{"norm_place": "out", "schedule": "wsd", "decay_shape": "linear", "final_lr_fraction": 0.0, "seq_len": 512}
Each number is 500 + 50 x the weight over its row's rms, rounded and kept within 0 to 999. Layers, rows and columns count from 0. Numbers have three digits each. The size before them is the row's rms in percent of the matrix's.

# up: layer 2 MLP up, 3072x512, rms 0.141, rows 1816-1850, columns 0-127
# down: layer 2 MLP down (transposed), 3072x512, rms 0.134, rows 1816-1850, columns 0-127
# gate: layer 2 MLP gate, 3072x512, rms 0.139, rows 1817-1851, columns 0-127
up1816 095:475514498537479530638492563505418548496551495457498570395400520515512542498493433403505508476503464468550501525501444437501486495414457513638518473570501481428498572522567440342479506495472487479407527598529489480546467513474536583500459413516570520474489505562619543481590510420425481486465525489517477534478513573428474462487510463503567491455574561479500462438562456564463467456547
down1816 098:533462498458529514455527423537531462553476610549558447563507485603545420557436535534474448556487488410389499494531456514578536595475464384525445576568431508458462487488590508441520562431398583505609518495518495533517499442501518544417518546499444450480577468479463444399451578642561528485424502492415491520449515569507503584531537487465481458470525459528515498461532491548475449530439
gate1817 095:346487466524470471500574468516595499498508541557479527545482604527503408385444573529562454504481538472542548442602469594578563530486517454601575403461477511460415486443514515489525485552551539515467451513441517399532483538518592480517554569440543580479524498516441604508444512407450523465552547567502449439545540468483469407520539480456405558536414437503421528513527482479500491546568
up1817 093:480514418506506475429470483531518471537553541559473503530520473499445443511494546529533482526460517478489566530480442493452437536483480547470456409595428521567478521420579490617506382527503481506543525439482512411478537572479523492606597518518502466495494510517450463517523533418616446506563530588542496515526522525501562467575456599404467459550520488575508594567484444524468479505585
down1817 098:554566499454482612558538581461524383553531468490457567511422448451550508589493486456544503437576522497458540560457520486495472532508449457512506565536529507512600466460433514477488539517477428467437430463475422531424489537475464469384496506514487478533486581467420536462442493578380549493475510424443432556536425526496572501446583468510490501474530340544516457447493496519518535429474
gate1818 092:556516419417499543334529571399481443521497446431463483536488460563510519481512577393472457444570531540478405603520536566558535482590397581529540520501533563496473468532429470611509545446535619559528450635477513512402468506473462521538487432421523537529463406488454548528453477502435494374460465574461498519605471532570468514456507549511463424571548530596518528452411484458401607465499
up1818 094:429616563518514501438427462551496501477547508579584511499442390541429637437377449552493596537480537492534478479564472479486546552429618480611544466515587534488476492452503475459516437492561427417536558490546584544528536445415448500519456593561521443542434553472493481498533515463422525581519473473510539420489564600396514515471563529547390529546588541571476490496455501468546476497520
down1818 103:506482513511473501653515416571583532594544556476469494467488541472392521481547448560510456376509538481489473509528479502448456483514401512368454459489510465516472531540495458449589516487524492471580521465544501524459472556456466557483564515505517417406557458540524485459417497475540449540444456598561510568479424547487462559543445540524466538603473487473427561502457465459398522597492
gate1819 096:555524559526529541495462573461514527506482513576458392641524533569540433453494563449516488480411483504499480538413541493535581588586453440506524609492588485543465495544496526488536509446479468589480435483478565523492506417487525557520484536479429572394560538538468525497465497555496481465531567421404541416534469452574490511571533507451491502500529480490579484531480468367455511506477
up1819 095:548486543513458549441546573555510534525508514492565513537489446581500440443591444533523478499565469532551498421475429534426501494543562478483487533529574471499580512503484468503505404535497460474441502534483426489431472549457503406523454527491497481510445471591602473476496578494603422461500537571484449450436476531554493452477533537567458563512616507465563457494463478411535546535528
down1819 100:432554488493517456564426481511534468625472567475545554441482505478554498499470558473490595547540547420490499517467572581540512420558376583542599448580491524467535528472498503486420488521511540477465519586620484504565497496463478497532479494531467478625520476487542530452533470413470509419499526516458508425521626607532550498502493504490522525500536528564530514459463494501579514570579
gate1820 100:446509473549498495459529496530498569522504536545465537539524495480573448424535345431440382474472479554437452509396488402543533524453569511538472533438519459517536469519510616651579543526479461542470495471583454431451533451401440548576507543537473474499479504430507417541501489587418478496577482453560418381583448495529575552534469508515510530528549531465512507503610437458459501533559
up1820 099:516541478511536493432581436538389462471447414460410540488528460476530518561496430453609502467619564492481532449562562474533550569505487487467504501475495438483523499469467495500436552529541534495496552473539515411501510442403560456524462467489502518564557456431461505504485437477494556539526517498631446526598550536416517459452554504498571530521457452473441489464444413481382466527572
down1820 103:457487471469375534537551489468467470492552551470567540479505447480460506506576454549508469542560474441509496551482506539471462452556497509558469439530533534442465486593541533478518512501441545485588494461498512449442616539529456464494433509467469437410434503469472543509574476508555478439418528480559503495529493441511501552440491429399485519357522450542534560417542477564444492546501
gate1821 107:530507473472548480473385500551500509621519468431510554442531546500648555405495525480503481484518499371386577492595464556513523488601584441589551442477507530542527468519544531508583488524467488467542531500536444553452470517568539463493480500482472542453522535473497494475482527516393450551453493471453395480494571453516486512425571483520518476468523520461400470508419485526434497500539
up1821 096:486560463510482495519573498537537540472404566580520499492564522578391529449587509486564458555536449510523454514439518531600436507505530589515420528475548438516463535483395474488408459458519571472491543500456549478406549395473469455431594486458468511547483528437542361489446550538519499530576442500487590489501502489507437504476477527458487441505595505495459435503593523454490455520526
down1821 089:517559462509562621407542599507465515525527517429419489548569567553557406493462515452583495540457493503524526503510467516464473557589474522413433609569487493549479533542483535414519463509579506467487514472508475575507408492521564547417458596481464476474569477520436567454543464561526462501434504496539488546503510622534544502555553479526507554512514502579530516529345525503484417509533
gate1822 105:466485485479525547566450511533448444483558482511400551539508500461501569435489460447564606539490461612508444541465558408544504589436503417478499480506412452485536406571467590496412528501521567531589566592514509518464432588499480531563504467491438561476482440458535410518403478497530427595451486424495452484560459488489437486434415484482371543607404618564454609514524495403483452422481
up1822 102:452497510467430492505445517601497460506447619469502519528493507550478508581580405494423510521571564543553502447544504447459525553497481457508531449530492429528523550465492563527455524427435446532545510517508492488488518523411491495521438445493527511512361476506529519496484481409583503486550527541454455501569546453525497515518532469553444436483506492572453503562447515469497572500640
down1822 100:563408452466525448549548516517558472507549559611467458491526497397464591490582525504469470501482490417583454413509513481488531486521554469393442489460535455494480526499511474395560569487499474497379580498521556518531522466453431511530531435537417497492505486449474546417446451528469521561409473470499470472490492546509439453461616452396575514391493560570491476335507471540504524460455
gate1823 098:387469448426488549427460492431566455558448475473456466540484525577532431542548482479524544525631528490625473508481465456567531490393511548438425570457525450533438476417538495537577488516468498556497516533425547549443552452510455535452527505561480496524517475488466460479418574470498464477491512546496579513404511441576431559482452462422503464421378506517421542472524493512508422517472
up1823 094:534550546383495561433566480483547446467483485502462461498500542485571479457505437584494549518552521470442519501507464559416477590480513596447515529531561504474555504495530500473483561509538476551554501531481463489507407490489575608455524443542486562548561505472445536464482493511502503472508523601523452496505500544438479426588543448575409489506420513537502583494475504504467435497495
down1823 101:436492423526531461483446459484561485650472466472486428516469517517560458566502556434435540464499494520514459537490505517581456492459475492538480554527498497506461429493396525530598552442473515591509490530476503552593515550471553446494403512530540524435569508504491504484483595500461509445532529472542503470424448365489551599571472521506498482582420559509487553488473519447527437522407
gate1824 095:543540431486498526598414601503468473498580485513472546412478461485509533542578531527495480542474521530460531469514542460376503409473484550426537494485561501466499559464491443387435445482523557532413514435373434445555518521515424416456467424596588484472620547546546585493436524532487456487509516518570452617454438512489450450501494463482482506532470390440499447502487493530566475490502
up1824 091:475540606473486534577554465625562451536450515510376539558454512582469460602475618496410608531396533534539482492442577555420572433488563438486432537452437426557546454451464549468517525461571543420482477482478473541465463476520420440450583465491562484427502468510542469540457606504491514376472476492499557461431484458511526537463551448548512498571493542486492548458508545451573511530470
down1824 099:498588529394510510540552561516506510506463464520490417423419474362448528493521541438552526462626460427484497423461459481483516449442507481452573439407510544606477469486483435544490601446539564424486471508495512445557550506456525476488436553545541596493491490514542551470534553545539547520495451552489599478619471474436491489486440404542465516544397471483540496566509467590533566444491
gate1825 097:523556408513516505503554500498508530501516521445509617445543440537506476510537478566487483489514490438410489483481467495537506565485560442433470463499527510499460549472553432469507598451483601407514539426440590410472546549517561548482538463507479492510402524580513455467483486421537516473489499546510544501439545411403526511504568533463484435499470472565453511485498562455485420603491
up1825 094:586552421450598455529540452563560477564551475537598450499521576555510550575629556416533517498541413464459518411517398535508509451443436531472506564543531508516560497481475442474563466527554524553478453572584558504449470418480493606519449443391465472531546519478426530581527530491467411561483511482490422548497424522467450469486464432495535509517561541439476455480500518583515525469492
down1825 099:447482510498407536532473524476493502466550518502584489507584533516510482472523538484478529473643440482503568530527410462552437481479585405630594520524479400555487534490503487546463504492499508506432531481523546531497468508524512463539520554478457564514493505525505382437544492564486581403581582484520552578529535521379572524504573492656550491606484471462585436519471543582544526606455
gate1826 104:489507535497546446398514468544551584490475561418477449511457473472574462515471434462452575482504454458500529537526504441475518435522477451616547511561515481483442589520428526477489520572461549448509403550492438539528484418456458468554567512506462528489476514418442458496436606478463408484498460470520457502492425498481491584514479498414493526511538524523539478432513454443579486502546
up1826 098:551460464505492516469487457481407442547493563468390474509424424482510495475449475507445535512394519535436536587405430560529512536389541453479461478535435603423514493418491517487544497541411486523532502446519420522466493412517520587498510458477548381594512514550528522557460412459534576502471415495428615515508517645558470455557481492516496541524502540487408425365468500507379507500489
down1826 095:437519551468498512449525530501502608429451578429489447521507575476509495466648488488458433443533399368530507542516431537479530342515457449443479506494466489497552571629487501519461475442475550515440500421463472489570545468512454458564525592599479562389504530524466519551562536488475442496478542540543511494592462470413529580455485536461476469460510493480518505543567440461580549510471
gate1827 102:477605468467410500452437526479503505482505532501515523511415532499541448454538495544488506538567509421454502468479570385459518587487518508460524507458429442479518548431553475512545467462397401481486561566450523463400461512466443437407532467474535565407515458607440535464495557600493514531504550435515382558647528498437487537511557516516512471471463569508496497530426554473462521502546
up1827 109:588521582472530533469539474512536498531583461515553434443480458534435409554483513476404483498525504542597490502447507499499472404462420460564483541484535447547504556425497475577450419490508518447535561526473484515482483470478468554505428463520510568633460578476517535471466517471530490599478533520454499460490442491469571516467564493511554484536555490430514468436535475500450500507479
down1827 105:438542494602478427507466526508476530446508524499499543516509525618520490523491528481567536567512479437508475505479455454411472480552583475457518487487589526585544424469474557496534482559477474480563438459420479537605499474474495506382457482487518597438433560542457614435506458408434546523527556529469428496553487416498453466540465510477478452471472459515463536430480443504537445443455
gate1828 148:483571403588451489474491559474575392573492482493488463399537492489513573439438462453575535474523431457523600472487512444619449472490596486450510510461424525549451515494447493406401471504417516464404510495474458456470521515512512476360428465442483496426498463447520465458491440496534446458442522454506481528484567624539421534506462458513491440507500531508511492476505482542501489551562
up1828 143:415512412539455450464429586553550389611487492443494441480518470511488516461417513475534533559460441483483581444525526472590469561432508491518613518481479511566473506482401506422428413510437525448406517517458557452479492518553510506298432485486495536491454474471581516530552517532541451507414489483456456505497600587586469531575550448494498460505520546533543525491456459551441501494523
down1828 105:504534453551477409522480497471549449520472477504512571526518522462405521507454505441535487473454495527517566485555484553492439534489563422467543565528508467465532485513500494501419518475434388485485485394458413477624419530537429452510593523447471463448515517555507465557542489543452535467496558461469568447509487462512538522538471459615456462547447495438487536529600541420507438471537
gate1829 102:484431426436479425449549462451462447450486495426494447437528497543529511414488496504502446485581467448470499526545477488631506543406466500452543496467470467609471513473524531469409544487413524455407554470511449489546509460505468582420408425536526517508520541470473529442495529585465466492435461534572568534485511571478523570549600528416478425610450512518489542443380478436468520482556
up1829 101:400452408500530410511486460527418615462477517549476438478528556483497447429499536497495505463590483418422458503548478506455509584458438442495585558415482526614510564448505536519433580450535533422476551439500464514548508502470502511495459520542473490491630516516536552491537490450500514500477526469586527556492566453551486482459645518442482528591480506463572567580377580477530470501569
down1829 092:585509493567582434547448550394517425534543458469518474500511378471454516515462520506480478498480523441469521495471508394516509471472443511476566487461548493504550530426636419471545530505499541549487406551532507476451458586563524473517494499474438400523521488471492438516481407549574503543416506527501452482444443494490498504425563552542518470425488499549452523371532486435499459526559
gate1830 097:527463533475455483550610604528561500542423414489447487558457401457495526466432514549585503500453469641570436456457619500444482472470568581482689531574537447520453464536446544509550491429506548414401477413540503499599506454533466532459542523573504417583586425495486509445467525515538508484509517441557410599530524447474500473497456545479357494448535473547511522482518437485477510510562
up1830 100:518459529582511528454571579550486438496549527613510583479455472515553431536521514560503418510548483524505465582439476541584409394489470527558592419574502564463474509412531469396482536546470418525380538411469548549480481479554393559435524557456480507498526456450524477467498499537463478526437473576558525455549491681513539590614554469539565444510522389491498476505443455621490421408538
down1830 099:528522497430503550539545450495390589552600601347516478467559539537479592492477451498477582511516518437448563448519543474484497574502481440482496585520486451510569483544523457578544437481459533528600522552526527528409492433470536463621436481496511445482553497514498562448457479483501492530535502529519482523417465472509509459398484517388477598484479585550478563449498615379579552489465
gate1831 113:537539447561532592516468421485478532498566465513547534448527467482478569445517608466489515476497540541574579563512571447502532478407476559553436548518466503584517476483483425605495484416550559445444448486597441463487535510499506447471559491585436577487429571458512534421570584498519546545520474495378404467583560432523443575448579454525478557476506376468494490460570549451553477498550
up1831 108:471536453492526498580506592491521490478512501569457526443529597505558597571513513449595458433469477495586557566400479518525577391532504469548506554483511542503447514546406480571483447424517521478511506490592469504426481517420527417485566425452446606545409533475487483477495576419454501601525513505421506437477572533550495436396491558493480529375582345538502512495505480517458464494493
down1831 107:453538540489413609633492553477517508541612539454508569445506505404504532459532486488462483539485563459450464494372553487560528464530533471603510558420510604526586500489458505524587548473514435488485452519505592467576547416526566446577409425459455550549481469524541476487510573503463498502511463546504502491478432393569510414426462534563440501573562452568456510520541479396520530469456
gate1832 099:560486493526518549427447524448504461486441530494515496514473442484533480553521516573572530526515428508597528372501484485503520507544597514470518489469618483456473529598552440485492486551528467444459495530498492513450525485568523495512529508491533434551488492460433570431514546383526498589516532556454420590458511546530402368463483529493438536414529490455477474508428565483480523542459
up1832 099:443526513526422483460467489588421516529449495534507483547410564449496550462502559511582496520563488476560459540482496484530415482480423408448557572495475571380420457370508491560615508589540463474530480509451473537474553473438431475514555476532502507514564525490417569498497469551436440677586462416538528467427535543457499500456543473512428545505447537485511502394464477523593548420526
down1832 096:568450516475475468485487591498568523463496490508465488552535476577358417590492447430540462474453514531534545538493406479492492449590559415459503503431536502589487555471484527507430522481504468511550473502508478469486473487506469594509515502492544492576465473509581482516601551435537599508585527412551564515546550524460555504437460540537596527480435602512468432625533534544448508499407
gate1833 097:530452473560401465387539523502526522551436509554545498494471502545512478542452459497443482518498497455575481564478445429534486535578465567510540514510494489496520493440518447439430424541460482563485533630549479521443498594522459476612595488484507470457497481597500507548534458465628481561424393551541514532450539504438478543432479572486533589515524503492486480503534513524456487500541
up1833 103:518520447515496532475548510444593402488586562527483498559472473458498444520493490535478578554487522594469482475475474553502567526470432460462558459563532520449532370429484487547548542484469495481485490484506412605476417493514505491500547472495545529582439565461498525452512439531467462454458435536639501522494504433527469489557436532486425451463617583522491420539451520390507519489498
down1833 099:499432516532492575477517375479515547461476541362512556507556471572560513442557474533486538526501498496448502435401475563521532513558452589525487499494448446581500515488537473483418517534580564537442539577523448447465494581535523501639579561551546506469569371538452429535517482428467492535515414481486564537448461540539613518525468581497554561486568600506513556502462433485497492495440
gate1834 098:478502548462415454494489544530501406506474438428476503484480496468475555516524488561490589568556536485391540576580516473608435489464510450519481492541477502484425532465467485469537474431506526445487460476547421539480414441459457529506513535513555506451462479560467472508421512568507468609469557570427439526490503485436500529467561509508419435549497451483487539516438506496517568508454
up1834 102:513589467515497416480525501472442432524502486495490542488519484480505537461515540437499523487493500509560506540402502495476444509507428389694485551550535532584536485616569441584568490513415501515497415435466434508583415562489577446502530550501542638531484472516580515543481538556447459505427450550440490500448523504531469479553502478562477505540360447491477504504540529428589507414450
down1834 104:522462425602526480483449473578580501607519601551482538534566478572520445589388512618522508524472523443525463490521491552476539462532602493459405565442463513476500512478472574488509497538541485429498478527529501488540582542486529499523506545590441510502510565504478549481487492398471495484523417424461532480510531561516515474522423544549492458458527534525474570461439425523450493491458
gate1835 110:506462482400433447514532452547535632465523454588441453579527478469537519486589513516434521504466533519540440512568532514470633471613535504505470427481500571565473594384505552430576501433424489501597507428482491440551516447508612452499431499449590489421483489557497479552494540445505513484509429619504543501467525528596535464646459569473501543582495561523514507511549553427562422503426
up1835 109:441500516458433512458466597422580502481416458567454401543574503588546584405451489434528493515615538645553488465428480477523503536562577436471468524526504526496539452420549526466472539524455560550454493491577431491545427578466462505425476456476507491480502461490389476396508501517497534493501485544526469540597497509470527484476529525539477446511507456537546483467458465511478462519536
down1835 103:501488444542439468455539523460504384522411486457549586419532478452508396418414569483432505460368540472435566552449521566475471410511452557469547489565401438472532430506543495490575519422563542469432474618470535581451463538453487479474475537548473567535444541471449556555515436567441468500437514494611511502538550562454513471339505422419452510474446478512507536539501511443473503467528
gate1836 094:418457471556461407425502495466515554479450520527395596472431572477494513510488509447504452455466556485476430501486457390514441552532471508526449528539490482509496567458502490525503513500488507531439571446453523426546571452517556565492506424500488517486429521539478480462492475332433571507484534527439539340526456481518545428460548487560434476570435446467572491448467457532405577572530
up1836 096:470556543558559526458432474502537513538509509556352610535559567452546536559435467546460514472556531508471507493508460454553483504612414525522447511520530514511580474467505462515522481487534456486525453616547464501455430520484472466528587530420381537552500621518546554500627550527356498499433493559518490455578478518493498489501591453479544513433440523542485505437516484490544477546531
down1836 096:542421372506394599450433559503505625485514520474496409548460487470493505566514497461499542483523520464528531523403460529514520505463568469449497518484527511486449588589496563494534471544616406447459620387529482550449543570505562437524523495413546549447504468468419510413500396526562504518434423529524433439565390548513593508511447462530540538464547462528488560531488493474381562479477
gate1837 095:514569506585403507536570456493527585454500462566439504482549571516490518425538435518538488574489439496492551497452527523499535497493444581429538568413496522463499616471562422335504521449451537456517528574381515505463490466579535490461482491394445591459466498482505411438554480372502606536409498504476490514512543520414457464419468517541494604463629422541440482538509409536628571431573
up1837 102:535570548576540538525515533520424390568515493482489481460595511472556494472479472546515532538489593424520461426546553559485455510454613477526545604539499382490507511535507415412474490506549482440588365493523463528548518490528488476456474434491555444436510535412457586387552490420437453444556573454435513528580489546522460508528585578480543519465452636534483535442462461442524462555548
down1837 101:470520472447608534424439486460576530495539592494587507460513497499519444497456518525534506447483456443512498490361545460514457527483533476522550472605627449452485473591459534603453451486438533486467459552503525552410490384434509515482476530506530492483492495454471488530541472621530474582442429566463505494478406475480474504436502460490549488448499489507558532536505445578478533542454
gate1838 095:518405558479499423596539526580447499543568396503421426530466556547509447440508487490484524565475528446494485414513533532455491504502479469460486538481522512469451584530484500401577395483460466540576438466515485564541552612507414504533529549609437493558526578495470403541512561552497464545389523520566508480481579519559431508493564485556529366476510479558481456453522434512400571543457
up1838 096:475528525526492470471493465544549497508459499513570432466491517495525561459623513550526478503521433464506575578474495511492528478522581450481532477545496535514527435456550491478464408629519514488535507481506562545543530523536526524548527498518588482492514435574463582480473513505591523548508502434533409491416544446442527557535478522483537424468475467489428521599459482431515494543527
down1838 095:482461544484467535520412569461486429500596503531539515517432582535514477462434560492515377504439547595571431478505539521525539569593426608443465409514592426465490517535525575513512509502415549447371621454491388566498514550551535441485488486554539481524495537451421482473456474392511352534534447565486495469473453513558520456551553470396484562488474504507492519470484426471407491503458
gate1839 100:621460567504419564515489495496481539496419518578535378617611540501477561511493484388476512441440474455552620527500542482443467470448556520535503504462516552428433455588541459587452519512580511473529550582418497457477567568544586454464586530484554493594526604534583520479492512456532458414464562448515444531488590504551429540482556519462473615447462427495531414449553533575428488480495
up1839 097:545637473428508409450490654581537528503531584488382526394463487625558501596555469511440544557499505516488456498493431541393490564480483468458535545608466491590505497591422412555501512456538473564432425533487528504456422576567601494511489518507535476454472509459542455513507427452425459539468381510544531507408508530471519547439586443470600523482454499467531521489459633489561534495531
down1839 097:509504617518488506491525454428517549403476485562517488541532504486431397590473533486480419474450539479532485548508555452402518470530554478574490529486555634426437378449499479448456540558525494481530480598457488484505529528555551459551477499508541526541517520496409362506536537484551588458455584474504445514463626514589529552506495599442482533534578429475581516494510492505595464505477
gate1840 106:453538454547513419465495454576504453470522454500516509576499408535487452635506530549586483533571494487422516517510427480545497598453500484461554487516510499404519488502464558568490488423445575496455572456436490445501496498537464516490519517545523508554538486570534534490488545518566504516547467596478520494463486525516475457511478463408481470603537546481491440477462539534521458581520
up1840 103:506511432483505456479472440518455491470502509568497481478509460524520535476527444521384478475516475451470466592441565524369599484509427503465465509529520504463523489512398445487446488505419436522441526507533568447515483422514566461448565459451493583553350495419484569528492456557430550508595447490538507492443521456581438413589568425563534514458467465518478506523532552599520417540472
down1840 094:493478477567429564487486470475559489463559504421507535497554591517508487523505538496458515505472530503542496474534485529537436476533511444531490509467442537564474488553608503426454441482441505460431516493479425463463513521453464502556449530464528497429608579583556426526502478479397518532538457484469484451590538493389569491433452566397487437600521405467514501502557509478544524508534
gate1841 086:456491550511468443499527502578464517492463499433507454571507481514491514534364548467401511413503496426506487438484508468471546532431465448440441483478485548562460532508383433414588419492442458508515578647463419565483426581495413517522548433527454520499452534485407487484483401492438479397535528537501508516510540462504553519385542475506476397520394421480476531394580520460537455430538
up1841 085:364494523565544564481498449498534511451542463436516535469544529496506553380371558532429435562565459514473386601547498496445577509652462505457461509521542527539491485499559532530471489489497495504517533551543375468441485538477509488536471464443534474462432349534594591576480508499474428569574472460545452466457553516457496420538503493477509521516489525461525543533412557481459482484505
down1841 094:583539557449497534485540466495465507451482503488503504489564494584470426558466547499444609424512515452538511462443493524475472506465508400544468461560575543453453586525443417500473498584542448548515546554509435379548452511596486590497539511516576411524534571582451528406516460488527575516548445454585542553468583418456504525517547521479527499493402558519530480420489440453448521464489
gate1842 091:507478403418512540471508508540505470387400470533436385532573536523521576500524530620457474507559434508490460491513527490540506523590516466508574409510514593627411501512535532483480500492523476516436533444447545486463570517574558475479516482461572470504527517556467587510517454555511456476389511454544480476406524439592434517483465395540433557470501516429515546497521491539467509428495
up1842 094:493476606465461461553651482470562511578569506443612559539551509551503559529538477523546523522450528487526524475457533454463523504536506438402489518413497411480586449490512477556532475460429562501493531576558494502487528491563526516535538529471520486493542449446489445475528550549528485536477525563461458502532548577498470512567454417471529464549480548626476530573533524492596465519498
down1842 098:463517460475486514487493359491548488524415449558462412548397531402571517474533515493478456548505443544523404470517491495555509496448386472514510517504614581454493616491503491461501530494446462504527477472505477445535465590569500525476566530455554485551507574536445349492492572441493450422583483493591447531484454480531623528473552554509443442444546485507566496404544464558379500536528
gate1843 102:487484549471588595395452502446519530540480483592477450437447502520570582474518535488459560654453567477505415485443443500458515520485534509519466551578417446456480473487458455406548500490492511501553486455531400446524584390522463486498478461492583434491551537465460431534628502596458519373524436498486485512479550519438471594477551449492486572532482570509567474535428536495577562467604
up1843 097:456563577504490608553460531511440473524509352518437628573459464495489529525444484466441524538575526491531455489520476436563510407569556471524503492536570439493511531508478506468556586606455488563468497519458556556514478427535525545548539525473496487547493551556604494504467582416457461544441463534491432531573489514494471416500464530440561447432476506479518450543522482538521509463425
down1843 100:512530553489505477541477504513474489420517535428558388458436472494601473347503435521607536475479474534476537517406445499512436564491442446478481499485424460478525415452475435554400505486527508566504426484542565533530469537463403476508566473508561526540554487525386536483556523449478476465490577554418482508522525429485559381450491572494439599560440504562473505526505440568451529439503
gate1844 103:587443457587511513437521525470513525550380482454446544408444431415557380486590557525564504533511453542487598535514467507537485442569494497467540552517514479435537593474572515450549412496459528441472470414550500518540526457571461524459534501465455529591527423525414601524494486476456403519409484532464468533537485508474469463424520523490502574517430500513491477455467454446437490461526
up1844 098:520568497564447449477480583443456503506459481515476462386463565470503508567523536485548494542388484517508577565519564488467449630490444538455492525588497414464511441465525538474412459535589543476426524369448565473455439526571556412512469427520606523478490499476532443492464442483583482492489490464543447514517390548502490517471553475508512506513453506567558470507529456598473529611510
down1844 102:449507494399503527497503447424514461458467513457456467482409548591591483588496518479523481458590443495563552483559524563484496550409560500514563532428436529531455528464494434454456550470387425514520491556498535381535576614483588539516571470452448475348593456518530496517509531395507469503564504418462454497491552460521499447601461535505491520529458470437476467540395593405559431519452
gate1845 108:490516388508540469568490553582452529443557444524489611529499488504531521464436524444435437611510464468452532536545511454470557555537542503647432405465469576576454521500489511482438569477502575539498500482554413520540435505421550503466402519482459585569447539538481552558498464463435510586501459502526481527495445486567493511519488502449471484449605436396434543532536550426496574516432
up1845 103:563497455490495506499519543487521421520530493549409512548400493478467389591552355556492593469494460513574463448481568570468407439457455511463523542485542502450493514473488548513497508533520502418551490495427485470361449459534447447476384466536556417480476574483495484477461516512482511457570545460507527469474489480470491593472467433552511509511551525513541476518495539513571500438624
down1845 105:407517486505515447496549499549447527476509538495527565500514518495461491474491541442517491519497475529474505507450492418531462607483432490492536545501439556467440525572523492504525480526547426557414521463533523476613449511646530474449404476472488459507463452494497527448451532554555521501427399515473409522535476546523494451519465524515597479536485549531531548569495538455477480576443
gate1846 108:522501533590554520464588539476600441520501546472484535494488528480563430517493509468485500522493498576556520538482401480495482512440549498453411593497482432515457562493458440581459445438558456509480487480492453519527532496440496526543448520564540500450558446570512505584525543512508415548487428405547553494425539506469499485535468542456467477500534449550545454480511493470490565536382
up1846 108:555485440467578517507432463431442457632576635585519354507442419478488460601536473516554446532511465554560423487547436522545494530467478523478505481463558578450579437540491489527536570475386486525507629575541590553497490571442460340549398520472485522484530492506468551466494400484568511525475532461461470506485612416517495478452457443437510357477577494385489503476608501585473539486512
down1846 106:531497527414470549474501516592443483515522485527461446590562440540527495486510452615515481487473538592557509559579440505551476444513540492554552576500602513585521493455541428537571479549420533486503549577490500556542521475512421529527502599489540536584400583544527492356486537503451587413516442538527537511589562460439544535474501482506496408509521484395548454559511506513480560570589
gate1847 099:448491510552362432509486468431544525467484528457497522430514494469541487541503440423513488559603530477492561532540488551506569413461421415601517508566548589590551507427506491464543457528483488462516522548558493504502514538571546433396519543471462572550447543429568453493507488506470479539509505465468521521495557488548409502555562475522512487510554459517435593439445587415466449510573
up1847 100:514541475479586539523581547526509547604524483419344457569480462590459543528497560493553590479420441464581470587523388533513557591520502509579546467422496570519424492454479555471419565481463520542460412518398533542499483548485499557520442519465530565496471507520494475563567475494456484502509565500475529485525529515388497514538506598403514434498481480521484429602428436524611501503427
down1847 101:477601485603544480486415493521485537556443540512523506572476523473604472581469499414378410510507446433457533477530539496418483517508590468448519469511543550498473489537573449445468449534491447504532496489458576536531488555418529533393412497549503428499447563548434540465600564534548533546524420541531482502553524608490516513541432445545493482559511484505487456420582519522442487491567
gate1848 096:467583477506533430427524381467503444473474483525489451489573420539506499513563568488482550428562552571516528468519531509491546546418515436628502464591537488562480521443588499586456465555451447509517403431424505408475535452490492449463512470479488473569491435523445502447396510587501568513544580510531523440547455554531384466561511625479504637423469521576553547578549526483483588513502
up1848 100:644482486369528488610519513462516567469519456439482506542448472505469491471490443548414472494458475461494490550497476519506555480503523452421511485540554455481407491460504467485461432459545542514528578509421467457569447542483491420519578539573569492396512459480490570482504504408454422555455407545515584478459530540522545432477430552470510587537578468502461482464576549549494526506459
down1848 099:409529545514455464448625528499510481470487496568531503528579458514583567560545538515637532549493429594602510479514550530487507458540560536501549517491584507578463525420513516605576488520486431436493475434509540548467534531511480567484475452504427482451491465507408398551594514566511491432537435507576490479557427468516539543438578451541527403350467575463577528520442422468538529401540
gate1849 093:550529513529450475506379464404366467504477651547403456453467436541438483558446462481543510576528411485531451392526546568475547539526556464396452495433486478480481458571462549608448526548550513541540479506505466558429540405514537456551506529504458464572480502532546533487456601523468450564418520500445565529515423590548535570585532554428461451508477647405515517504500422552484472469492
up1849 091:470513520606486417549519442465500476544549567463589520520548496540428495556499380417581479456556475501416547541577569396526501513476446515401540438608608544575465556465444524516403565523507487541542468423500505434476588421503493421499464441492483459496483490455567495525416600462503569545413497504458399454558468538458502494431468536472511532501522458491563436579477445604541456467513
down1849 097:500544510464495533533487525474545483488416413530475489360495588405560495471442524481413495474575484547427433447546487527599456469409483602545420436485466432510522597454479621516514478534495584504527463534488460489506505472512481562568465501535421482617495497511486414588471420558491474497448584487537537554431541467527501502528480562473427398433457435603468437473464491449523447554478
gate1850 098:449571576495497588469338547508551488511593441541499501611470546593497530487517472501489481491521447477393437440449471547532527515522574538565454469456533504511485480477466503507579439459376431543499534535524522497443468498446554471479594538436564481505474452555567447547449394519354475507540522619490568460566500531436562501452570516463524503466556503520458430498536487507567552397595
up1850 109:496455494452542594536538565583535483503464490491516472494515506480386483472554501470493465440505481472477392540547348510560409429460561515548489551608478576547448420464522494507493530539458524455453514489464554497549517539470403565480442524515452570579479481453487489519530535507490538526504593545535514566531467457496498440522528554458435385506498460488399505531508455584600552488397
down1850 102:461469492474544499419485499528486545505502475470518449542465507501469405504506484550497469531463521559493526488402511460395397533509478435565514471437418477438559570440457505542426478498552357538530574542548513452421438480444513454453589429513534556608442552504505507538435548408518495441470509530407415469417524430518496413526518523510481535470578533523542481464471520556499406550511
gate1851 095:526401412472494446488474559572476597542472543535485567459505469458479555390493491508521556502442472514504499491488451484552554412523519455499500451480574555529574548448506411473621514457518457536563577469537484532541484481451428457465511445504400461550466493470473579412516566364565546479453538498473464471502522463558452527538496540614533537529531506443507469416534475491480502611569